config = dict(
    head_dim=32,
    vocab_size=8192,
    norm='rmsnorm',
    norm_eps=1e-06,
    rope_theta=1000000.0,
    parallel_block=False,
    init_std_qkv=0.0776,
    init_std_up=0.0776,
    init_std_down=0.00932,
    optimizer='soap_variant',
    beta2=0.99,
    warmup_steps=124,
    max_steps=3690,
)
Each number is 128 + 32 x the weight over its row's rms, rounded and kept within 0 to 255. Layers, rows and columns count from 0. Numbers have three digits each. The size before them is the row's rms in percent of the matrix's.

# layer 3 attention output, 96x96, rms 0.279, rows 29-95, columns 0-95
107:137172108146076165146187164119153165134151090198123115120136168143105144074113134133158115134125155121112135133187081081141117117150160154132085124126089136038163190082122088178148109111127137127105149157094085139126121128191043132132195116120089180084115123140184106152113122139105111169
097:076087151057100158120141103121064143084132099128190102150089085150161129108120057121119154165148127142073139123068149176140111179124107141162066145086143135114119132143116159145152112102158152163160136172127124079112102118176141180150111154059114169126087134119140154169100043130132092150
103:159098133152108083112062139127113157122136102159075081148123134130079110155034113114113157216102122106162153156127196129127075127089106146116165135123156150125181138120153154095099089076093154063163096103151190166184144107073103144127168128162165138106142127116136165144127107117147104092
087:123150153157096181116151115153144102122101143158170091124120111108142112109100098075167074142114122125181090111075114131147147170122132156120172102236182109135143121135109109174213121118118125115104078158111164127113154154096174094127128082151061153153183178101097156156117120124204138127
106:092126133116115152170135123106142178165060162153139136179140142146131171162143135096128088136146088198106135153201132089107116139104177091170080089182083111135148098103120132116091132154167097122057137177134118112130161174163098074166083135156163108125119108181107133116080097147091061101
074:128105059149116107109150097167132115089127152191090103078105177119096131135110176156145144110135089092153153149065155149167102104118156150131156106098136105047106087133081156093130187156112146161146178164115135089074100127126106083163128087129167144181130179111146184081093136069140098117
085:188094139118115149125144178096075116106121142097192112112132162106088110103161129114121153150112128138095127171138149125112124127119125124173201091089106100117138178134139075208128180065149215077163137143123133174112140162141131116115140135186118202178133108069160130089151161107101134091
093:138103155139139079106116103061161112089092157058125150131112078112131117168153153201128113116154091121164086143166109135130139124155190133169176031096124124107112156066112138088094125140107048134111137148149141129138151194135151115149155157132099164143170152115155108119136080102098112198
097:146198165107150132113162120168153103124041123098163053099110121122156121134100116149148165149107139113089207081083131113118105125119109185101129090119174106128126070152167132090105124140100146141104115142128173149095139196095163102191097133090156179168120189165133115150174120166137132095
095:100135168123137114156177137152132147158124126091169131159090149154148159084103089106146143201156138152133137098145126108155136094100113143101128136120184079111136088094116055088139132107099055159111175126146121111096104058147113109143157162204152099092145119120137166158229127092119106199
103:059166154110090162174077109127110132090164074143146117095105046129162129114121114132127143126118128100119151152089115177092124116157128094108134127103135176192091175133141159145174138076202128213099107122142097109167089089133126167124151105092125109166076111090138135065107095128143073113
088:176194111105157086118117141130189046149069070106133106088138098133149138109134112162084136110100107127137130104150135163118141045180145170113169149100093137111105178152161117156142166137131170119142143057166114121103145120121094089142184118107105158155168114129147109104064147197140176152
105:100098136142139109074124160121099171133108197123081110105125150072107155098158163085170049132146122135115125137071157156184134176136093192087153155161111176109159143078116064148150117193149181117147136125131110157124122121109066142108129156127151119081127112204121130127099117100074168104
088:072169156136082126178172084114147139142180125116150104082110142136176094122095130161115089103115148050161110147149150110201176089112153131162114085155115154125100127158174175101107189102179149151181107156084136096138117106096162134148154158089182158090125163099147106102199097109135139132
106:133071095130090043105079116136141088147107129110139115160121185105099155116084133136092152156132130095174114213119117189137155132109108126094182099143130117142105122164123199082112162115144121105160075068143151127137188104183137172142185154131147102206123106130136151095154134121133143077
091:104133165136123149105086067131191144101148151143123116114190153141115103189146099141128189083114141183106103130023141150160117079126135150083064063123156084133108167147130121180078097106127125119123143155137130133129154192082130146141082170141124100101113168094049135153131135120115125148
114:106099151142107153099106135163100118055137124091085099143131144098100145106136170001148103166099106158139150045076134128148113143137139110128147133156078102165140161153128150170175122077097116143100106173165126136202133152156075160149111151125126122156092137143108108081119175162123099079
100:151128117156116130089136122153127148136147109145161181142101132064155079157129117132173098044179157136051202161162140096160140137149145169165093152167123153169101161111129107094128163169208092104085158125097100144147184073134084164122118150112073112133088152143156097115158139114137096105
101:144127104083146149134064107141130118142144126119219162083061097163160117121119134148080144178122159063226023150141087105128082136150144155170148119105168136143143085118059149143154165099109117112136110121104091163164109114134151113106153140137133143155114112136139119160089109142149093172
106:089136119143067212109130117096188089138106143151137120135151170151117088070109101110104154104160165143095139123083106117114110086138086147140169141123173150116054062160147153086143127067087081135106167118167109132115120163201151110204133098122132070114156139131143131116162102159182139137
100:076123139093154088127135105166112129131117026117117131103157132141136109135185120138149109183078106031152196128214079160140144117217176149135096124083140166109145110083120119146179137114119159153156103108143111120125156121129073176115133108108139086115110088133149075134128133105135120122
107:219113123116160139161114137146099124128076133149099107109126107135142152112093070131109122098173063152083142131109122152057119130155174166148154166165148108131148100076084154206098175145110112119131169178065141147081155126164144123165115091139083131111158174135180145109169159168105175094
081:096089081090094134162108116123064151123139123116107094084163202133154142110124119122153094153149212158089145135080098114160150120143186114134098160158125167137134124146174124137122142168149092105161181099096124156078109087200102066191117112084142115047097131105134139093146168120122161142
100:146103077097176085137137186109112113088124126130141129129123114136089163093156148098117069124126099118120153091143177112151136146129083120149058094150088131115135119101146112184139161147078127154106093117143152092111170239119119165125128155162113193120137203219108110170116159103173130137
103:109129150123106171180129111090175096125067153121103100100179165107089166159174095130180064099102127078156104122124139044108126087190089108059130130199143150141200183139127118163166107109108114107156093114152144110106145117109118112162096119114122109076134114124140122104101175125104136184
084:134102124148125049143116112112234108114111132161136141184120133157118121102158150125077085187099134143120056118190093115122121124143119156124131076174094134122144121129157084196097125161108112120177123160069114170132161122120018132097126156133138121130140084108130109125093146168078122135
100:101109175113132107163135090123168128111132126159192130107122138107109115123118172136093076120112110132093107121169136134204041162157146140113104053139161129181188138168191161110148166070161089147165104111122163122148109125115163080117132143152078192153120122120102119123198130148196134156
107:163144164145161158124123127110156170113094123128136117059116115148095120135149087164189123104139138091072191177057088124102118126098113108155152195076137136155057094158105157077187105114129166086149111115148131148095113123083125149138094099097159098196130165165099094139189105099136099099
116:113165137112079083108106123140137096148155185130058138106158187116067088153148126174104142196129097097170110108173153098155122170149152150057129118106130143103119128075131147128080133123105131168132120097128149114181108158095123101117197163113117157057110144145206119090069121172091121132
094:105104099096047058118108145172107158123106148142098090146103128114141110114044101115105115078205168165120137132133155112130120115117128169153131146069149171182154142149119149115130179102184126131147177186122120088157142097209146163130098099123154158087150150116180160160146074119141117103
089:172097096128134121154101109150119165164130107139161101094157143157116124138066129172144119133129151179141067105142088124131150180108111053091133106178235110162105174102149128116117164164110083084129137167094135132141159097078100154177165109159166128110037107093135125155096146097114128165
099:133124149121147161109171196067066192080142185147061157139175174133118200119165085047123117123122120095133141175087138102146119134056157160111168139101118085149111052130158121143146089128146151129106141118152110167097141154193146142117155132115141119124127097142108105067142127146131105112
101:144104106116126150063183130119134139121097120199140122138095109125101168150138147191162120148064130089092175087146177102156135128097142126073077139104118105152154159107141120072105115099202158128073151167174129117174135150154137127151167084074118112120129133095178081133163132086169052101
110:088129150123150132116052097158163123104138083151142117163125116160126174122076153126064142133103084108193170155127102108144178102165168143157140079203142174078148126117143171132172105072119126183133119140083134110196126052161109133146122098162135099151191104065104112133124126114148112140
107:137126101176128171136152153087072140139151195097119134136101101128214093152124166146132124098120090073126146139084102189122162112066166132107130199127121145128088114182125142123099159148171153185112081092162123129135144155150137184164081114087118157169146161047077128098121155152122131147
107:116129130089125151062183107145173074104146079170104176097147164169151162116109137083146135130098112126142153122064228093138087140159089145137122159140131111122072126147122092133190098120103190163098122093134171165137105155050118166079122119082098134104084120107084153155138140124146124103
092:126166085137136111147109133105157108016090155119154151083103150152130152109115132119130155135188049180150164166144120150117156144099190067148150099151139100114086182130123104110091178160122115197159082131096116111146167139114161117120102077077109119125099109106130137156149132078131105057
095:040139098095108165146173083116204131112112121145087091120113075127125110140147140188214049082176122116153162160134110101113112098116095117098153127151157115129142136164108148151137097129168129130128138081146116148104189061161101134093084111156071137156146110112134172110136122138154198140
090:168086087056115147118132177143137150090110155081168095110069152090120148133090132128119160125170135132144190148152108125116125135125143070154138116160150212097104152106104190163163092072093152109150145165146079169183124189090102126136077131055114126109100119073116166147131127133154113105
087:114089148116126083154166067126120144175144145194137101130101125145103000094160179076209146110130102139169154106130150105170117120113137091168154129122122127136185101126118084128121130127112131098110086147131158073122126088205139114168135082142134122164120060102155141150133169115115095125
099:143124123131115114119061161118091107139110067175060074118131153113104142060111096102106086130106160113155066116105121142077145101105159141133171123093177094098093178094161143108110157086184083141129173173122097134181117137169150153185143105159155074125131110156155138111146142152209102153
100:120141091105112132133081127111088119158199115099133107148140125133165144064120179146089110080107140143146152135098050119139124088108109138071117145172079142136116196080127162076125227102151166153131118090134149139128127132192163143082180149074168108110140125088183108108118096161150149151
107:173137127089125173141142143133137122119070060180131141155118140116113113078173132134097125178154115147116176148050157152108086139143159222123076060132142136128146149127084094161139165130116138187108165148083139086118067110113092083143170147182113101133087139160113148147134171117124117066
107:146082117132076081113122167102083130107126206156066133156125173078126100113083148093144144167146138102158147146107104078108172155127180121153131164131138112150134096156102162109156108139152080094144119093187164164123148139130152149157060086083095068179109123191098080143088096128101113082
090:175129102139133198148158158152138093131140145113136156113143106160077135118131142174145111094106068140101147148156070173081082075113082121111166081121155154201106153116157090101102159104167097147154150118137097135089177128158172167122169129123061070143129079133106104184097089115149132192
095:150196183136091155165166160154130157154131138170152116084174146160125107136144076168052160153136108071121097124138180116152106071139083118132111097143140060110105118093123193144108169157070087101122135082121090123130089077115144097133166177140152137099164088137182142084166129158133126107
092:165126186134120153173128115065144170191096185106119074126123189118116086068137135164111166148138120102109126146145108157196158174159079110161136130218132099170129086149196103136102108113085101085131106128136079077150111151110063124144142107128129091085142167111112136110128139111120155160
111:114112159154123146124103185157106131047151167120110123112139147131115116140098128062147077124139100131161102125117106121077094179147201117048156089129110084139180195154073099165103135118112188132114109120085087154137105123132093102080168131139087137114132173114175147174164152090124125061
101:151075123158108090132101108147053084143092146120081125171166181111080156131126106118160123159192121113165102152179167103137149173140138145136155135112135121122113082173105141114206160119186126140088078120136107079092166113181092113089112178186120144134116173179098098118128079123103097083
098:133122118153159083114152095146158120062140161092130114085123144134110147119128116177156139118117151143133125157122132139154183106187133049092095123167162100130138184097093142160103110100141117063092151114159175107079176125136093158195151163148113142115027143181159157121058134105168141095
109:124162109158062138132145168067155177093112100133142137064138075144096114083131074145166131157134156112056098138119129106198173129137185107149141119093138120158060181098122102089139114147150052142109100128172132129099086180142102133126112091128099139142181144148158164148173101108122074157
101:077124186142176153143143105074202078148140145118107157159105145186170164153087116179132170109159167157173106126155106098147174084128117150183142108115105158122111075168122134135168132091149163162096122114117093161053108084123143160096133140120119113141102105197140151192138092137174086124
101:122122144098129146038070168097124090138145194122112123167158151150129177080059116140144117124151144089173116112103189136148162143082140131100067110138123164175051127145148120101172139137097098165104086153144134118127088085119151101114135145101202090103108146100132094148121064141178139162
092:091109119096169155134117096113086146170115123203093127104118105153124173151118132067207093086210113118093139140116160076162095163093129091110129162185126142151155169096097131083162150101174103108129159118059119143112149144119149089137149105077160110093164146099125160150152199089150123107
103:109159075115161125100078141129116153110101174114152145119118159105092080071088109160178126120123143119129147156094132156078166088128176147091125128136062152086130155164162131181047094144135124185093221160108122148166168076150133171166098117103119187122155136110134134112070134130119149170
110:120134077153119132144057106103130096127159150152146121101056094105182124153153194119146130173150115109122135101156097189149100083184120071055135096114109129138146134133153046169115048112086150133167183124147099122142096152088150133138168119153146119112128155132138080100047110147121114141
128:146092127119112138063150140085172099132172123067095144110078145142107110089145182137150152083149120169209130139131166108184125068104138151093151107106147165134149196145137126109142110112137130051152054106120075167147119183161122136099204140133118130093069132136132096108149140127085133103
108:135140099114097088125134138116099112084116096142113146198137100158130149162167168097155175192131131105103143114114109114121161144184151122158154224116137111098070136156157143170111117138156094127104128143156144157131097132160111125047142140037078082192125172139049117157110134112147127167
108:156151137120118096080134149161122132125092116109095057171145134140087105077106124110134090112142124121103133130138066122103100103131127067135115142172089082137160134115174097149147068098167120048109153148107096234117108145148125117141111062190102070134157108163140124048156113105148136103
105:077124122149105170109053131163150139161164128133124101205128106189143079170097078171174150162148142118127114142106143160142067141109109123104166104109068164179080105136167164119142116180088193131095166135153067116176119127100150139089135126105185093088170127146150103127088091142129125114
093:100098131105091106153142136160095131175103117145106146170156119147152138135156109095138077167158104171166184128135141131109112133118120119129128102145186088092151146146072144117088112153038110147221095119159127062120102071107103113177130044183133094121173147096098153138157116108115129066
110:106123168090170116120123082103155172135171058124194147124097074084122156117151084077103082128121140118116125184117087110117118143089156089190169113084164098121090128131107100088154134147110122098138136141049117180107127077086144102137175120098152105146138212129131151123182117099183127117
095:094149118081167123111162143109124151118156157192158134111171153246154116144133104085094158132168126133180136108142094170116082135127148138167127095161176060104091166097111134112137149142148094171085084128118130127084161159089120130140128059146168132140101096119151103145213156162172135118
115:114117142143166151171075053116142164164137126128133120116125163095106142145116134146097126066144081208129137103108090134176108109048146078156140127105107086119094126181116168074186094111152110062162156108112154083163153064146165134111177169142141136160114140157124140135174137114187100146
095:107056080085169179097155129120092095118130169056174116149168111157143131126133122129140153114153136181178115138096135077186123120203146186169177108098183104140113122156146172140134125162091073091093176130136140169089078129135091111120111121130110080167180088133130142107097082112126118145
102:152130205135122091110165157073085193109140124110140105116132088088171106089138161110185174080085112137147100109129150107162098136083098172163134064177142071155155113092120109106152095150072189144099132128149155088125111175148127163144185124181144161088115168118143138181121164117113164136
098:148108099154107152110123168105097092158160163111148153164094153101126097122169160119089130152107168144134116148116106185075097146185153086128161095147140114188225127098147218149129116073092134142081165142157148126126122192194159121162099069155127118141114110081153107100113165164129147148